config = dict(
    num_hidden_layers=10,
    hidden_size=64,
    vocab_size=1024,
    hidden_act='geglu',
    init='trunc',
    init_std_qkv=0.0588,
    learning_rate=0.00689,
    lr_mult_o=0.886,
    warmup_steps=200,
    final_lr_fraction=0.0,
    batch_tokens=[16384, 32768, 65536],
    max_steps=3940,
)
Each number is 128 + 24 x the weight over the matrix's rms, rounded and kept within 0 to 255. Layers, rows and columns count from 0. Numbers have three digits each.

# layer 4 MLP down, 64x192, rms 0.094, rows 0-63, columns 0-191
129149175143154145137137161147109088135133092132104141140090161125133108128132081104167130113139133149112142121062114165085158133104105152148149065111127119136125145138160174121102163137138113115115118143116105134083115151147161174148107144150141160144156138090096134085085142157146130075141153130114122124104134123109124094132139139159103153114107113088087113065132137102131131109122149179093129073141118138117120124119118131124111118106150129143150149116150147165136139108125145148108119092141131146172137085127096132167137150130171094122113108115121102080104127087112104146
112118147148136147145141104140117153133102100130153179159144157142153121130129105114151099148128129146090097140139132068126119107131135120178143083151141116136178120152110106107091119111114142117141132121106110152073145159135121123150105113119120138142149096180103150145127152132148090098126170143106139114134155109129115116149124104151131074107101144129133128163160164155142145098175113179095131131147148129147114121133126138152136104146107137103100131124135112138150122159134100113099137110142089126128155090131116135189125100167110120116131100114127103145127134149127112115
127141105111087114126099129156084187145108121114149150134138152130125117140142142152120135111139125138122145118154096145139154165138118116141120133135091105115121130121155106119117128121102121121187080125144131132133138155180123181125129130121130134133153115168136149087138135123117141121112163119098153118154129119109170126127147127139129146165201143105117133124146135124093149098151108134139126114103143101153125135106120104121081100122126170145103135139143096126131145155126153119117120162142160128138130122129150099086122118161152141107108126146158126104105092175151098111
124139110124113127128109106119119087183105123135144145116119141089081140126159105096121169084061105127129164151082141147138138123143115167125178174109125148139126114102122134130132159110114111145090137100135127127132124166149117120138117139107118125074083150137107119119102102102105165122140072105148133154107108126118152157121114138111097119116125120142118069135125089138134137127135168082142159128166123112157163143110119111122098141102175156147150137193106131086104117099109137163116103111085131107112219145106071123150132139160086162073099131096148166092124143113084134151
127149132117113166106113104137174123124158093104117127148121119182141183119106126162138073139093152112161124187112119140174105103115137117129097139120109135125173095114113095181088128102138136196111152131094145081162173141089157116182135166106193131181038111158091058166145168090151104151111106135090111133160158121138210101127100110136089103117140069149109111118167073094103117179105177120091153140145127127098146131124123056138068154150075134097107124107126061102141130118119118141150146110115182129178126187116138108080152181137135105091140160161134170138117133142093162119
148134171101113130142154083125135170126066133106082137114099115101120122137110119097129110121142162138162165143115174095145118153136133117095163115077145138128146108087131121149104169120195129113126174131132145107162131152150138122142135093099104127135131149116097136127125103096108146164107111138137121121149119077076104145146124130114122134123146106128121129115118103118120110116109138117163171123139112085154114143129142090148074132105089168103153085179145136078109121155140104097129148156156111108123149220132096120139142112115105129119145158215155144153107147140129128141
126074112146139084119149162144144087147102125120146150136070159146161137112124117148103145150154148133136101156093170137126152152099098114124141108111113099126126149148107137155111162140126114153131180148143137134151119128120105178148123121110127133125102122176116144109157114140136140124110123160153133146171150158148163100098151135123142141170128150137173109087103100127117125122136129137136117114122119116104153143131122094091100140157172121135093152127098139124165177124123116121119109116122094112120132120131133133166120120145165141101103138128143131092105127126139114165
124107161088189169127123109085151098166077123125190112157122152163108109115123112094130174137136145160157110134112142113113135120108122165143167188099135140170123123155094122143114124139094112102072149113130085147122112172152077173137127103144109131106136137121161172162122140173144116054123108148115131135107107135101089137090141136130134121142094107137102090181122098139120108126152062160101123125113146150130154176129120101140106149134129083129118134073108181176131163158086135102058110116112095133130117118162113145134138107123175124143155118111117132120126142137095109136
145125114092109152113102112126101117118152144157116126096130071170129120120114120099101121133165143126134130114128065100114162119122156140108112116128091149191151132128145119150085098123108131134138130126140197117149142159098119105146142093095123180138150129146118141169168151120157121162142143143108094136127120161145122111130144101125122141154134129107076172150188077120123110144139087079123183134141126168116101073112144141112098136101115172124098104106160122150123085131103106134056144125104154096113144137071129135123116160148131134139123148110113158198147120158106119115
120188130102123185123153054141116205058102130129145091093131151154158164123131123102137112163108143139139132152050141131092136118149135086123161143140136118135154151132099101142105092120155127143078177103115122115131139127162150171192133123146170096141108143110116093129136143114186148095143104112102087124121194154164165114154100154153154145160135090115070153084096115121109171135142156137156142140161150092142146137087135080126132152109090144103083134132105139089119118131060136164182139126160143129153097137131121110118074104165091127073113126107137143109126126100089085099
140182148096132121122112133123119168113137101120111147101165092143104131154121151130055142143145137131119105123095110117125094118164144144111151120101139135113144118130126124123121109125116130133137089090123113119121132101113134147129149137120134126167136123115145139132134123113150134136143116149166106113152166072111135159145100124106132150103109141151095122105137117179113128145122131136138175128124112145156116120105150143117139144122149151144120163140203149109129123094159156156158088178167144133139151146138099100115124124122139128141127154137127130146163116106114116076
114149101195138142106125163178125140142101112119136129103143134172088116096129140138120181136134109140112121114143119119203134181114128147105138063121100150154164138160149161139116114112146129106124127108119121132164101137115111140139151129119101091128170132109092150119123146143162130151153127137139131130123147158115097138144087127133102138099131128119161100092097124130123115131118138132099171126090110178095118152113128122102161154133122113114138129103098134121120101078119179080135161112100128123122092153111134162148121131175169123137131121138114133138154120143179123156
086149116128122140117101196134156098143136121149128111115114154174151124161157150101155079133139155149115114139105144157146119116141159153166165179120140084162193156167152119095104122145101142191146146133132152114155103100135136139202110152099130122167115121137096141102119123136087129122139106102125123152097113176154130081171149154142166152079117141145146077108131124114127165130160168082067108123150146120136129149125147160093139143161177088110134112102167142118122183124088131137170091138093131133137069127119157160190119158118166180116096122068138146106140119127146135147
130165128153152160114157124124152065135157148146108138123150141135124089147126124100114109147129126160079092097155159126138113114114148175163155096132162130126143123177180128130092099116133156127153157156123121151114095142123087111153098140119165159133145108136144137161117169154124164145126097144132132131118133118120102125129147156129147122109141138152130108102155125111118137119124141115118127091134106133155146119101148114111149145129160072116104110143164125142115151091159128110129103084146109114141180128165126147143146126111128134117130101105109162143149138172089122151
097113129182091158121104131077164137156099117129134101127142107098120153164140167126134138167153094149086119139120128092144150130127180125095098109148140120120144120159154134103149063130109116094106036145125139132136141109171109129167143084095132186148166144146104130184109141134086173139146153138149092157129096156129080139142132135117115144149136144119100156113123185113117108111159092114156129102111117146117106093100136130124136127136153125162127138085160113162123093092162116133116159112142105112140095101129138151132108115118141203130154144084126114139160133140147117135
107127117114076141123115167120112098135104153143131123150108133146120111189149157058096136120113113143157127128145132110178135134130117132122108109149112097153137142134127153127142129103150089088152115138123138150119129137095127115114140092119113128156127094122118142139074146162108158154146147138118139159153127129133134110125137117150105096150097107110123133205136130099133162129140108113107127133096144150130123122102115129096150093128148145160099118091085140174125124096160125138121131121108118132133135124103135128111113103069131131130092102155086146190157093135145142148
159106117115146110125140106149134142104133142123140124132127145144117087132103097122105149113137077112146092077095139180117139131156104141176154108117116154150134096107150162140168136136106152127131147137124142118115137103122164150149123138139124090078126173119138157109142077173146127133180120169131156086139167126123154093126078158073166146138117175145165146110112137146152125157096126110139107135096096127149151148129139161148124123078110126114130161132127136089118135092100135170134081198152146096132120120039110112155067107101122125101141141092163132096110144068184144100
137105127086151147132121143149112161155152118130105118139067155165166083127119124141113163133143140121132109163181043097140114101120103110116148165157119140108106177117151152135101150133112123123065199102093117143143125111158198105121099121149122109086126128116100170161082174152134100113124097110110096135170149169097106105167151099123131128152131111122146095126106186143153112104127103107166094100128133124153139138145136126127148108149137168117118180128143122109117136105135126138059162124106115103128097148143156126113084115145150085151114126100117109095107117079144125152
113088112095103189143145098119156154103122113149100153109117121130121146141116161144115134138117143150155137133110151134093110117101125123121120140090136103132159142172133105152137113127124123139092148166162121129115131118143184114121047097123142129161115133098112110143127126123131086151126121129129109128112136123100128098124162148132116139062142140129153113109120126101108150131142099128159143154181149086117152147101125154116114140128133103119062092120126130092122108145113102134083154176161165159157114130086134121131106153135125140136110111101145167128185129104143106113
125101106142145096119101122155070111124111167129090171142081167116154138171147126105163126140117170119111123142085106125082128129147118105131111111100117110114130147079149059159094131132136118130135130149160165131138146146145143138156098102122129121150115123165124111088092095083044143132109148167160128129152136116117158110129147162151114105116146094142065148155130070126162149097097140094149143144157149121124126122117119132118029148179169163111119160174126113124160137108080063129130176126152140110166129170123096129157154150156113090094105137177156160126138104110109102111
126091160136096108176162143109082162111138092124108098127143109127108119123119126130116102141144148118148164141159155128123160147091132078143146099132145104122065132150079161107146149173170119128083111148166091138152108129160150160108093133164096121120120096151132131116151130145122171098095095133125140120092112124156142092144097135135113116121148163127144150111133142125135103158129125129144128163141112116126145159129154133108130107130133141138137152104150117126124131130163105124134137118131118137099121112190157137171093086105163162136097140151169082102117108158114136190
157103082150147115097154164138137126161136151126146123117105176143127120111135141124158160101130102119107176129139103147148087124173146106124133180127173151145079114123140109149146132120135157105110127073108115094145135154104131134113154173112069132084160121126144130082097111138128142144094133107138143090088131129111102113122124165092144139188145133106126103160103148157140092159170094112099114109100106104174155165140140113149131118109119107111145118153105110173068155117120098140123125124140105118088125144127110148112095101146138138101162152098143141101122131135157108114
128143156122155135137088125130083120110156142172119168161138128097134155139118141144131116129154119126131143092109125145110164132159142115113125116168156135113118096095156122139136138170074103124136120152138108129130102082158143102132154112136108089142154171124122066119166122074153095069164092110118130141140143151181118155132138102134110150126141095134116168098132124123136117124153102150165108123121142100109100128100119143131141121134108162144151078150191100099115113139096125135133140142123150143143167092130124135122147166152131132142116099158127084117066098154108098093
136116128144134131149177118128124138125139116133117115125155128129090122136143128147117130113116142134129132133155171115115155112086129112104123139161117128131099129145139158158149119138159127114108117133122105141119125158141142131096147122127098141149127117127128134102149111155096164138163113129148124117104103100140102110133132120137159112149159159156110116137166166108127111115117084128134108088109105122135125159125141049112126125107175144155103107104131112108123124124151147132102135158142095129112153127128151122108114131120150115104120140120127130118134131110107134168
157093139085132148091143126105066134106089174110149151121105133156127104078111093122155143112123111114170147095150110095105102140147137152116173168109121163153152118091153106124125152116129124171149138122111116141111119092117126137097181120102143125135134140101103142132071161103145124126156123109137105107127177123073100119116136084095106135126090101138139121154100116144161124144111116096163158156126135131143145100126133162154124119193137102128106109156141087155118137123119107066117150099154137101130135106112137113093108183164089106156156132140163119149123150147101126157
113092127092142153114110161180094142108077116146116156118153143115134161172116093112148118105129113121149126141142105146129148153098121110128158098100111119146109109143152156108085164137132143091125131144114140141152159156114136152082108105132092112101129156151108127120097140115083134122116090184115135130139098178131147124153134115123137152109142167132117122122144127127148135115141133101143125148133122127078119197098144094143134100153125143118116141165138098152161112113139160116140138133132130123142122108135137112141112102143150118168124149133177151156123126088112124140
151148092111191143097131104157109076079095109131127118123125135128115105117115133138083111128103087111138125133137142142122149172129102144114131121092116131124159142148163160133138115133128139096153098132153136121127130129102143164129115118126119146121087148120125139107111144136103138127122102134176138121124104149105155135152148100125112153130137184151128134116108117131167150106108177144163178116168128103167164139097143088118101139113100138104110120106110134100123145168151141127172102149121106118148163163146109130163103126097108092135127134124139115112100119126136134117
141057071130129088145159119116095151143165132131166108140106165133128147107132146152134129088145128122134107115093160139093120115122121135113112138169114133136069121135109086127119118136140131122154161098114116117089153107120091138135159136145138129137150102144149112131090136109126161093108122106106165136118100111134140148149127132146120148167096117132116160158128142125118128114129156096133086111145129085123140125144106142155168114060123148109120158150114094137117153110123149156124110109125143116138138143144133131155109128142129161082152131087110117079120128134106122166
122124116091120134100080079118103055127130144113147096137099122146104112174151147119074107088135117112107133115168138123140175139104133135163135120117137129113147121185150111129109135153116122138149120103167144117132134127124139113138132084139186141096126107113147133130154154120119161142132170148085147137090158136105153126137117144123096105120159188128139133123134130112135139118095118111106111112143145130089171142120106122141162144093165120119116149113136123155122097135114163144127137139117157158147120154116107138118134100093134165097139120114108146135108129098116129091
111142078133117078180105133091115122128108144140087136100119161098092153149161150115106170138110116178130155133116120089114138130148161152069143177130148143104117084078166076110170125118121123110128098130146127124118157146169121145140159149114104130168111150088148127139129047147065199164110114090116149136111171111118140212084142119148038139130133161130131154147090155130122159095121098154176102142144158138126124091134095149131132112103123153145112090137097093169161088106156127146177134163145093152127110138134112104081143155082178148090116103132085169148149088131093090137
102089114111084105168112146149139136138143091125131104166120098106146145147170143126146150128115114141193144112124136116157172147091103133101126101137151124148133150126093166105162123136182106118107108121128111130178156120094131121111121159150129152120078158108122099153121180117139138173105129159129120153136104144117110129143127116152122156138149141104114129142087148115114119109144140128114079113133127156097139159146096088121163090097094125153140113141125142138168091138152129152109165111143151169172067149134139129083138166110141177112136112101129121135158127099073116162
117089134162102112139140112112138122096167131134108132154131121187147145166147150130129095103104115111122115115147103142178165136120148116140102146137098137129133146121174113117115097144145109134113139125138128127127131135130128147133105157125132136119126070167147101141122103168148112136158159131128128153094138120134142118126158134143133122163124133114097139156117127112120143109138115099123121141126153145126142137138108122132121092124122116100166130151101149141148163146132154113132128130145111150115103140126130124113101128108139130144109122132124160122139122110163120106
149148143121172135093126150114175145127154105133127141124139098155145159106106138155097130156097092146108084162105130138153130075114157129116144126118148167090155102124118094125079113125091135160133132105150160115160128111143166148152135131111143140156138101184124134119154076136107118131110094158119140139165145107140146097138135172108140123169116109165115121073189095123132134140124119083156162145141133145149108112100150099101099161159088155108103130165179101089123122151151127134114124148116123108093129144175111119123101115116154120102113142105126156113160129142121129077
139106118089127113124116137132147134110103096136116122136137129117119074118143154136135165120151133134134083102111139157109080126153113154127111137102076101164123145130148144137167123173072133126119135108150120138124091096101124129090146132100129098096183132096142160127088151143125113102115127186129129121135122121134164108105130157125108155123142141117161121124110145146104126144135181185150153124101131151142136131123125192094119140137134096148108140130095137106119141124122132124127132174119117130169149088135125131145123110102115134142104118114102140106099117118152138109
107108139143087136112159155090151073127152131148107140129134101145095115123132144142154127148083108158124097149120158158162117109146133190150202097146133108108138151167155137138088110120083133136124164101133135114121107124151150141116121167113105162111167146123126170130089161179157148114151112130142171151086136130129139120133140183150138165089112147135105054116085102160130145150171122135151129119124109092121156139120119171117156105122159078104088142097161137087120151122132128126074162130074144115130127134178167212176084115115149214090141108139087131156113139110133134148
110102136079117103086166144099127151089133111147155135105114166197088144131140154175132131126179120135091107130114140094127137128133121069164097133146160126120107143153060128112212128124139118118088132125115102079106139088100146114126131132124126130161128161124123133104141165141169128158112140106153116113111100101134132096123112150112127120141119106101146128197117163110106122128108148154137117121130119120109156106160142105126148127132154101123165173133140141121109151128176102071104159108156159135100163132131117151106128110137129107137120150146108141138109127139142128127
148133104138082104122116114128070128151134156117175114113081136080136118128131116135104152120115151108121122167148096167128122136147124127143123062141112170101147146108127119162090097163114128134106175115099129135131165107167122136142151134127133138130124138173109126099127133128115139105151160091108088113168118101129138114144137143104150083125148098187105145106114135116136145135134163125142166115116110109126107097114140145148116149155136146120103123128084097088132176096119151127157158115139111120108100146133122123153107158154088117098163155087133170131158136146118120140
137097114127103141128132149093165107164142100128126157149107135141143127113099158170139126164092151114129124133092096078152115128105141137131166165100109166186155112126128139175130131100147124139153120124133168111120118164126120109124123128078104111128096104132088133171143107134106150129133117128168134110119189148132136130154122121120138110107118099141133122165126131152093119138125151162136158112158098133148124125120174114115097159153173160151093131124133142150163151161092143132091132138106148080133138140115116136140164132119123121109138161126123128165121137123092168137
141145109142123165143158095099131169111152104132118148167106123164117143119113140149142123165112165122133154141152099095201142170147142118140111100149166164151100097138135135104138163099127121103114119117128133121152124111106184112096122106090147166115135151089094132156147139122153131102123111092142070149100118112084153104115121123129079086102131131092151137157170106122095126131139146172089124114109141118145156125162111136134142101124087078153150115063126101124150124126146126111178155117124198124125112119133153174131113175153095169111134135118108148130100126157112116117
150115116144101159128102147119096132073133150126142125112109128169139124120125170121143135142079164100141148168107139114122109132119146077122096100152128131133119093151122149153121127118152161170128158163146180128180132120108132115136130103116151138148129087152084151149187161117107068161160095113122099109142138194158114106168095120138129161129118113096130135131159100091114150106125135127127112144191125097108108138107140115136137128155126148120091109129100105159131096113106116131097125108124160115116118112107130142072114172175154117139158111132150130156167134158090151105
159138108133181124144165104109095137166141079098109126119107174112182119120125142102130151122156080124127175135137156179143141096124123166129153196131106160132112158070136114134098105147108168133134117110131080130084124173160174110088112147111118124131154176080140152137135134164137154079100143095105144091168138121126100112159148095127120081061145089097149137112135117141144132158111121101145115075143102144159130143128137141124184103068103108151165125127131119151103138095152156187104086129175109151123108116135119117109148144124175120110132146087098166097127117150148146128
112132104146128131122116124195122150142087108159131140121150148119088144132133146097123125145108124172115108127104109167112138161133112108087086145116090104141145132134131130113128115163133102110153144110137176172099113116124069132156159131172118115114108110091164106140066099149158109139127097129103177160152155106171120126132150083149141163101111132059164085147134104146124121064134148118115120122096146179104171144152100179125129098109118096118122122121121161090145097141142131169171145104078087112120175111099122164113100159111154115150105096120102152132122098102157103149
061151091098101170156131099133128111193106135147128114142154160082122134154154157074127124102104125175176160090107167136134157116122129138110102159107083088147146183128100056160131118109144099121133109126135097156122121146126103159157142133116149163104147142129114125120073127174091120128148141129118127174134136113180148130104131139165154094133139110110130099150157099104113160114168123128078180155129169143099172116103105110078131137079135121149146097104088139153146101143117168176133143102155135165181130156129157146146175176135129147090095101096113100154127083139097096165
133132117177140089123137116110112091140093182118147101164116110144130115114129145078100136115152097139132132119101157117095115207155131138114133167093129141159131125138165110150151083156133135170156118120108149141122127133140128165137133118111114111116149116113156154114152094123131117102141154117087158132120147161141139139069111185119143129133139199107103171164121089136150157129127119163163148086097137118131092142121140145139117153145127136109117129110113145150146117127106124152144127129133121122111101124079100129125105139136128116116155138097118118151136145086132116100
110127098145125161159148122164099130144085115126142142114139092128150119175152155116119083122082138153125127093160142162139152159152118135107108127093157141098097146175143086108118119133129141132122120111130106148160157134105121148129163168113130131117118129128095133139127114159125138124192139121148158125130166113140143149114144182114126113130133118145111149127116107132123144117112135149109163138148139149165154139135128088143119154122126097106114080147116114131117148133175133124142130119113138136118116154151113140115133124133133125088150140124149157145139124149128107141
107116141151110121124169132140106145121149124135098104160154138153147144143139152090103150140121117112151097142131108092141148126116109184144167163147106116118170153153175121129109120115163122125131116132135088127154171130110111130145081118148166145111144129142114148131190124165098176186116119150140165130108110165113121101172150105136190133142143100153118116122095108116131188083133133111137131143137128118151159171104121134152107073136155133084103143164118183153148131119129108116109145136123101139138176193153161166131118128117142090095124109160117177145176127169081113164
127133104160105115134099150153092141151155119142139106104123160122093134104144118149140138135160116137121162117129112187126185094127129108120122105150094140104094125117112107133115162157153147126122109111134140123144128139156122123131159114139138162144124141130104138096123175116136123147135078110133153100109155130145111090132122136120097077143150113157135128117158149126111118171166126134103113129115108107121167106121155130131137158135119145116157128115200132096123107140140113185122099132111135120133158104142120131127140106129098115130128126080146117121086151098165133105
105144135148117142135100140111112102107128116167117114147134132132069131157156149125142141164116110134094161103137162120164093058137135125121106130148101090132146127138112150091152133147131110161129134131151130171158142134130188127118142115178138183193125129139119084096125111121134150124124120139157160167102131137136112093093124096160131125143112149089140090133184130086115125096120135143140084118092141122097163112130085123116108107099171101128124067106144143115149155134114132173154085151120118152128161104101158111171069136106160140124116093113128143145103104103120114128
132153147101196131094110115176172151117116121107144116084145096120118137096134125117138134102138137133094137101168139106130151120138106127141124116095132127120139121155124102117100073136090160115102153107126115130125110119110125165119102148110126143125111101190112151112124142096114114132147125150089120125136123137131121079122115128124150123125146145113122092129162164138111114146142092136047129129109127152119079172115145091119186144138113128145128140145140140138113095165142136100162114124135154111110122125146147120103113090140116102147120129107116109081118122124156128108
098150133137161117162178134154092159102164123144100166135117120122123134121137096119092123106146136148155135124165156149101144115146113096121154125094098110130102161146095087110130150188128131118050159125150125131106123105149138148168100136147108120125131172169139107080144151103152087086121144119127106108117159153117146105108114156153121112064137122124145115113098106153141153144140154097124114125110155122084126183130108136106151108105125142114086182136109136109148143127124122101136110151159131140134142159114131126089089094164156089166122104135161117071152109099118117137
114161104145113094128103121129136149126110089143132122145137132117143160147156149086178097123107125152116128150128121131148141144121137118106070105131076117140175133110129105137143097112153108154112092155139168117160113127163141126174145085123147163136132165134143080149153112135107127129083144144143099144163106108100157105123133056161144102179148113120150177136160105075124141126128160102142124126139137120131101102106131093089119107166103175122158129111150115089141113154131135143156125082105142127136126126141154124095133148153119139106083111112138111152098119131119136109
139120109100197132095113114149097101157142150106113129160117134164161128152092130069126145131157158105127118122132128136104144133108121115119131077063080121142167123145168122102094149121134153123117091149117165158094138127094162167139125079116140107120099083124126142146102134117102117151077161151127109107162165129086115143128096101116152154137168141123125135109164114141140124143137130107130170115170113114121082145123158119127087146174113141102065111095134157126099135128105142131130131101154094114085152128073104134105130146173093067156149134099135118144175142108134134126
103168141155147149142138124147125104121157160161158134166115152131145124125129141083123112131128117121154120092121128118145075112168134126158117176126152136109141156136177116131149148133159107125095152154117078147123116111136137158138125158115143135090129153065121103131150110146133107088138132093092085115068115132106110166142129179123159148092149113119165147114126134141116117129116112165173175101133162111120143124125128123135153119115104110112139086092153149144145142120121123106122191099186172167144109160084111095138149158176091116119111129130108111121137102128097119073
129135128129155107138131150129111159129098118162092146114143106100090154145130138147156164137113158104140095100135131142133095138154119119158116081124116123146131124141149091117112120150068118115161127116131141132128153091144139109130129102130092106118148107090135118117101128136118110123108124146115157139131124153166134100113150148140141136088126095148136138153168147133165127116136134097143136145068145143127115150156110164151140129116130157103109120169183138109134119175114129116107110190117098130173165117141151107118082138109136145182142124104116150141138114082178114104
129107089152165089109121125112106135108161159090169134157113117115142139096126116113117127133128109132118121133146150139112178152106149110116115122149139123142132104135145113158141121151108100122092103106128131151091128112148136118109135107135111135084130133115137124105115126134147090105133128082107141131109134135142106149087103137136156115164192136092121170135129134120100108159127136149143122100107138117149114122112144145106119142130072131153162120119114136171115099118118126158106125083149132098096137076114124134108100110161127114131085134156114127103168108114129128118
143112140097116113096117175160167125178128141119140142138130116153103082136094110143093157138128136099130115160095111116121129116130084138153165102116095139146138147133152117176080132144138140099142144167111123117122121133085159166130102149127092124117144127170157173121128125102112128118133137126142112129152143081088147094167139141110134124141098134152119116105153155146147126146163126123126127173144124110151109166094146134124131154195169144111093170139112129113150138105126113092090127186155083134164139113182137161178079099108091157107121135120118107125139119094131144117
148146126130078167122142125129173132076113142126085128099124097133090138110109123078142105158099133132116105128089165094108156053150167123133137111147093132121142085155106108163091090111155174131122174162115128100124127184119186121145108124107145127156145138133139119122165119132118099166106123136152130117110152101110116112131146077126101139158090142176144121110158126072125095128116073174130127138138129123142141131103154124121128133133170129141084127117100079149139117112122164129159118183112097126108183121146125170145150125101179111107141150142141176162119147159084142130
084184116114089126136131142125159109155081149143132130137146145095101101169164135112064163111103122166125123077159144125123157144137124159118213131141124095127086148181158137090096136143176116131135118137155064141149120154162087141113135141169179096130137135114099156123096165159113161121144138109123160126128108173145116148143118093140127111110149136166144091106080166158107141095166113151113108104143137126153152161134114116126141139142130113129141109094146142126135150142178151152130131094099126153154159084135175142137160108091125133133106105090146123125126109161126135169
148159080098158123108094096117095107147082118150143126127161140188112084112134116130115120153155130116111104131110147120068099147118151142142145128102134138146116126146127110128096090094085135154164108095129130135117128125118125085147111121120125163121131132136128153153085177143154143115175113104152140119083139143160112155065138163123137090122132141155115150169159088104139134120143110131124132138148157143126130140124133113146127150173141092109108146129153159148145127113136118106121107109120144127150140141128147138111140152151166135123124107079136160135132113147134112137
140123112068101137111176134131098178127086127167111138093109143154131107125139169128097157095140112150149107065129112138148077133126134144127149122174103148156078124139148091116095116169098139107154129115178108116167152093091077139089149103142173149128158121147163166148151152149148153132103123162148163143140149158113128122151126131116144169130137146129114114112156123119116109121126137175131135129109134124129158109124124096125134131101122092136137138127174125132125133081171150106092125115154100096120157117101139106142115127093104143130118136082119169151076125132159117125
144157112103146080119112127150115124141150126114133151057161123140147128139133121135136162072114184145133092116081127197070119118113087110124139133113106107116123171129135120151105128125123145120062121108129111150138156107076125173136112161140122114102175124149173161135088100146120134126174127159156114119099164108154126096101142131124132147179122147121104117066130061166165138114135127111127170134120124097122113111146142137150129131132133108106157159135132158136149121155094193136113070166132127133169137123117118129152098107101124107103150128148142131099137130113168108145
120131127086106152135120106132135120117124136134083109090147094144144156139137128138132130075128108140144132123127154143117110095126138142119133142078145118118106138094103131152144117118156125102111116145140110148124115114109136170138141145133123142147130129154166106091136119114146120119166129143094141144165119137135141137095143114139129114107131106099102106089111162114119138114081145118140159158103151154096123136110111097125138129121110104160151110129113114127135151135126081065188113128152156133121127170144132131086147141135085143106075103143133129111116105170102114125
099104152177153149146167116100085120142132102141140093142145121159136111154144142114075101100118136103107092133143137140172127106115097136096134104135107079132163134101161130139085109145158139142152115151141121148086154151133133133150131138119117113128078203135062146166139117143121168180131155096090159158139127132152124127125133121115145136148160094116147115115119161099154137097148140158130163121117145131093111099128109099123131143160181141139123119122164147142130122092159166123127168096132127166165122146130137162116178169140157139101143114162163138148107116151131116139
148171125159119102144091137109060087147127131140108143095185143112128100129101154143152129135086115149187139105163109145073104130107161113129136125126146128140092125138101115127098162157134116126136086143116100134106110130152097121117167096140115152152118152135098135110144127112092136128146126118163147124099135120095124155161133092143119140111095183152154147138145145153132117112111106132180156178143109111112140097127148120102122145140151152131125102161133119122123170134131156125085132142148107102145153135160129152124145160105136126100127144130146117143145141149117129127